config.toml
d_model = 224
d_mlp = 576
warmup_steps = 43
Each number is 500 + 40 x the weight over its row's rms, rounded and kept within 0 to 999. Layers, rows and columns count from 0. Numbers have three digits each. The size before them is the row's rms in percent of the matrix's.

# layer 12 MLP down (transposed), 576x224, rms 0.294, rows 457-473, columns 56-111
108:549469504494481441487505530463540493503526528522457532587558547509544510457521510506491532515501556517419531538536497519497469466500415557480497519561559471413530428463
105:476524502572493512457490459522542470481514436462552510468483466491475534526555556587579518518545472568478495549516567472477552527507436468459501481544504532557428594515
094:431454479551568532548439520476523442479486537514365543550494448518538503499487468538571436516486548542473554445506504490467516455581460584511508484516503507518473525525
096:519465559562406455556488524562500442537469477532492491543511494490499522497517350498521408563481450521448466536434367508464558474431509446483411456513514472455535551558
085:546486590453466429472518453465373535562487500531473351522467516479512540564499533557518565475535460522595485507459500461520520551522486502488510519474514486449497504392
107:470455483517527501494506555514414564504471495464553509476528520498528504478425567523514534593504484469496504533542464476528468563445475495444587454467504495494531535531
097:525499450525561542508506529487455487559529532518462564513507480466489566543549496547533512453529513499583502520497481457526481499520536524519530483544559539464478468496
104:457482521527470437500552555517472552458491506504527496579405471474459539541452541572585465484534452448533495470481437531496503471558428495574512470525507503513507526531
104:457495490496463510417524484528572548477500551383489515498457501548452500484533482553464473542545545532496537496496433531494466506541473520436458463502576477488491483515
096:441541454503516465451504474484501555431521504469509340460488514477470527514549546526480511517454465453536478560466467516502546481443504478454497473446485462507534494505
096:441591509480517481370494481527504519486582444484538448455528407475486486520518512514503495570472500510501450550412498497515554601478480543437490439531509419521462515511
108:503457463517505514459500527558518473539470510552501494454467532482507483503491500488554513436460465477568611489552492525520531535556555516551478505523496539449526450484
104:544438513498530413537531449418422546494480468414567533487564529531431423483513464457452560460528517470482503466525503543519568493479496548544536475504541451544493478518
097:493568577482393610466511521457454436505477465463537480520512430521552548508500519527413431458520497476538432585529498493502586535496505531552513465463572464533495453465
100:546598509480555513547524580445515491490484560396539486431538502524522489552562448498477532547546589469422472501556525507517584450553459452485494506505528555494522515523
102:573503463486480489508491562504467546480528556498565489470565429526478487500539456547513537492481428424488518438528431507440500451511500489519485528472485508489462479547
103:430473523569490488511488488511493540462470576489419476496510411482553507533468517581522585490511469493488509578524489474496445473498498488486542491566503478477519516517
# layer 12 MLP gate, 576x224, rms 0.29, rows 458-473, columns 56-111
098:490502492456526566531559488538435541462532511568483504494482509527521486460470437548513530570526494469545503508499522516499471485498448461547551544509564493505492456476
100:541518479463533360508514483510564496523543443461463509474453553559502530546399525502495550460489479501509484496428516483489429504507473459482487447437493465487546442480
098:474500587490511491481524530513533476474551549448443514547510500464502459406525487499539396440525538409511524477526480507429507496560517475525520456525546502527485531572
096:566509535493483531560453479569524430484534484558507537460503488476457469499516469383467517534527480514496559493570489516606442572517479531541503490529447480475529575517
096:518483483503514520508495476479497481493543502478566461539438551478537463477566529569464450498513483514427493425425514437462545502495482466510517567501527537590562493475
096:455441506472487502486462480480587498541466449514528398495516515499552514504501451530466416488462438434511496470506497557529503604485599474530472533529486518517494496479
102:512490515447522475436516498460454497501545515519523571518504528515531454528559491462479519520535503518565564562495465431495498451443512467497483507508511524559466531469
104:511506532547472518364520514451506453502513515525426504457511521455511433549557573446504521608550445445494521460500480539500457512519499524496527482509554524461513523539
094:508504469443406496545566444548521508515495506523484423448409521497586460559552528468537531463483473515522539490501454447556554502524573451478535546466476458540464584433
096:519502441520437449576504516505478470510490535512490505499480535465531481553599487498465500507544493512469496574498487540420497459526536495434490528542562512475496499521
102:584489486509559547565533515506504514516484441525476486495505482487467476576509486592494531500476518484483501485459473537554480511476510487532459570540441516500469455559
098:457480546463441473396466524528465499465490517523450638523563439456485499522436521531484444539500504457519582472468563618532526480483584507516449448481420485502467498538
097:392554517530498455540474529488511585471512467528486515553433501524516549431471569520504468505435514464443497470458549511480480542478532446457537468508562544473489507519
099:490534405486456482515557473479530556476520504507545531519470498505494488588502468586472523398535473457482508506467488457474490513471532480515466479534557564571471605504
098:580538428552517516521561455531555556496487461477481552425525535460526535518451489420499549467562543530431426502476532490570432484474495478497496525490501493485476505468
106:556504494488499478480396481501523529526581567429577520525494475497502473500476483528437427498398541490451473506538500487481482533451539565508579480521526499545598462541
# layer 12 MLP up, 576x224, rms 0.309, rows 458-473, columns 56-111
106:488557520438521529485519483579495542503460568555527507526439551505499507444490453503530496444548523476472403516565412494462509515480375465472483499535457483448533500520
098:558570570484471552461463560518517459454518499428498475514545487598475512528453559409505459471527505491472567553477579529530430464426528523510555579487509552538547526566
096:427490442540543514451548517472510448529503510491510512503446491474533461525575522517508543536510466506514463484500528468516453535486520485513494553464595569446542534434
096:484531467556519463523531551509511536524528506478507531457493490487425458439570443451445452460488483495494472484486556475561524455441509506450474546543573485436544494486
103:533557519462460511549489561459485539481567572528494479541493512501545418503474549561508549555417493499524470494516525438468487423555511499548545540510538563500459512455
091:520568523434515525539512465468561551462512508621543530526559579455491465522461474483547430518456533472549538465522514471493533543554434544446401521468496519462448486558
100:528476506530577486452549509412456501510534524509488411527508527501503497439452535508569571421481538510471517532483454469504410443480420484489483492496553492472586404508
108:511485461519491507405501464542584515509484454524558488470479500532460492493494466448491441487523478528515456562457549508473436558464452420419438511473479537498428504511
098:500439437483488446442502498588501448530436489499559508496522496455467515475468488513501471457520471540476477476540458461512502532582504478533519526467559539503387540463
096:455455581459511521471418557415451422415474499489529449516493500426520486489456463511529438550513491511505475522567435533531501483454549472451460538467478499527515572471
104:524462489571501515439539515561527472464471478509498537482538429523459474509545525556530547496518525507497531546526538524492474442485588475479469500507538518467472505467
100:482500493482500466587412490507485549459534498548523498496480468439501517538435455484464527529509474483541412476508553501513448459481500535529480575496465528492449505518
099:542493517525483476514516541504472520445580483534470502512538513539512426489527559525484470552426514459462477533440555449481511500518521473500535507554500471471485575433
101:537530538372518464485465495435520560603519491433477528535505486492450458442503547492520459521498545581473459445484480516538504576518513518471519503603618531449501483481
094:474507514476552523569473472441475452498577488481506519522546522510509486523572474553544456550486518460496440459508489507516462440535550511535584523528485508485458541487
099:538547524493490481472513494473498498520497499462454483482462481504450484388602511395552482427517479556519427445487509490447570498542427577493485478488581488511523443503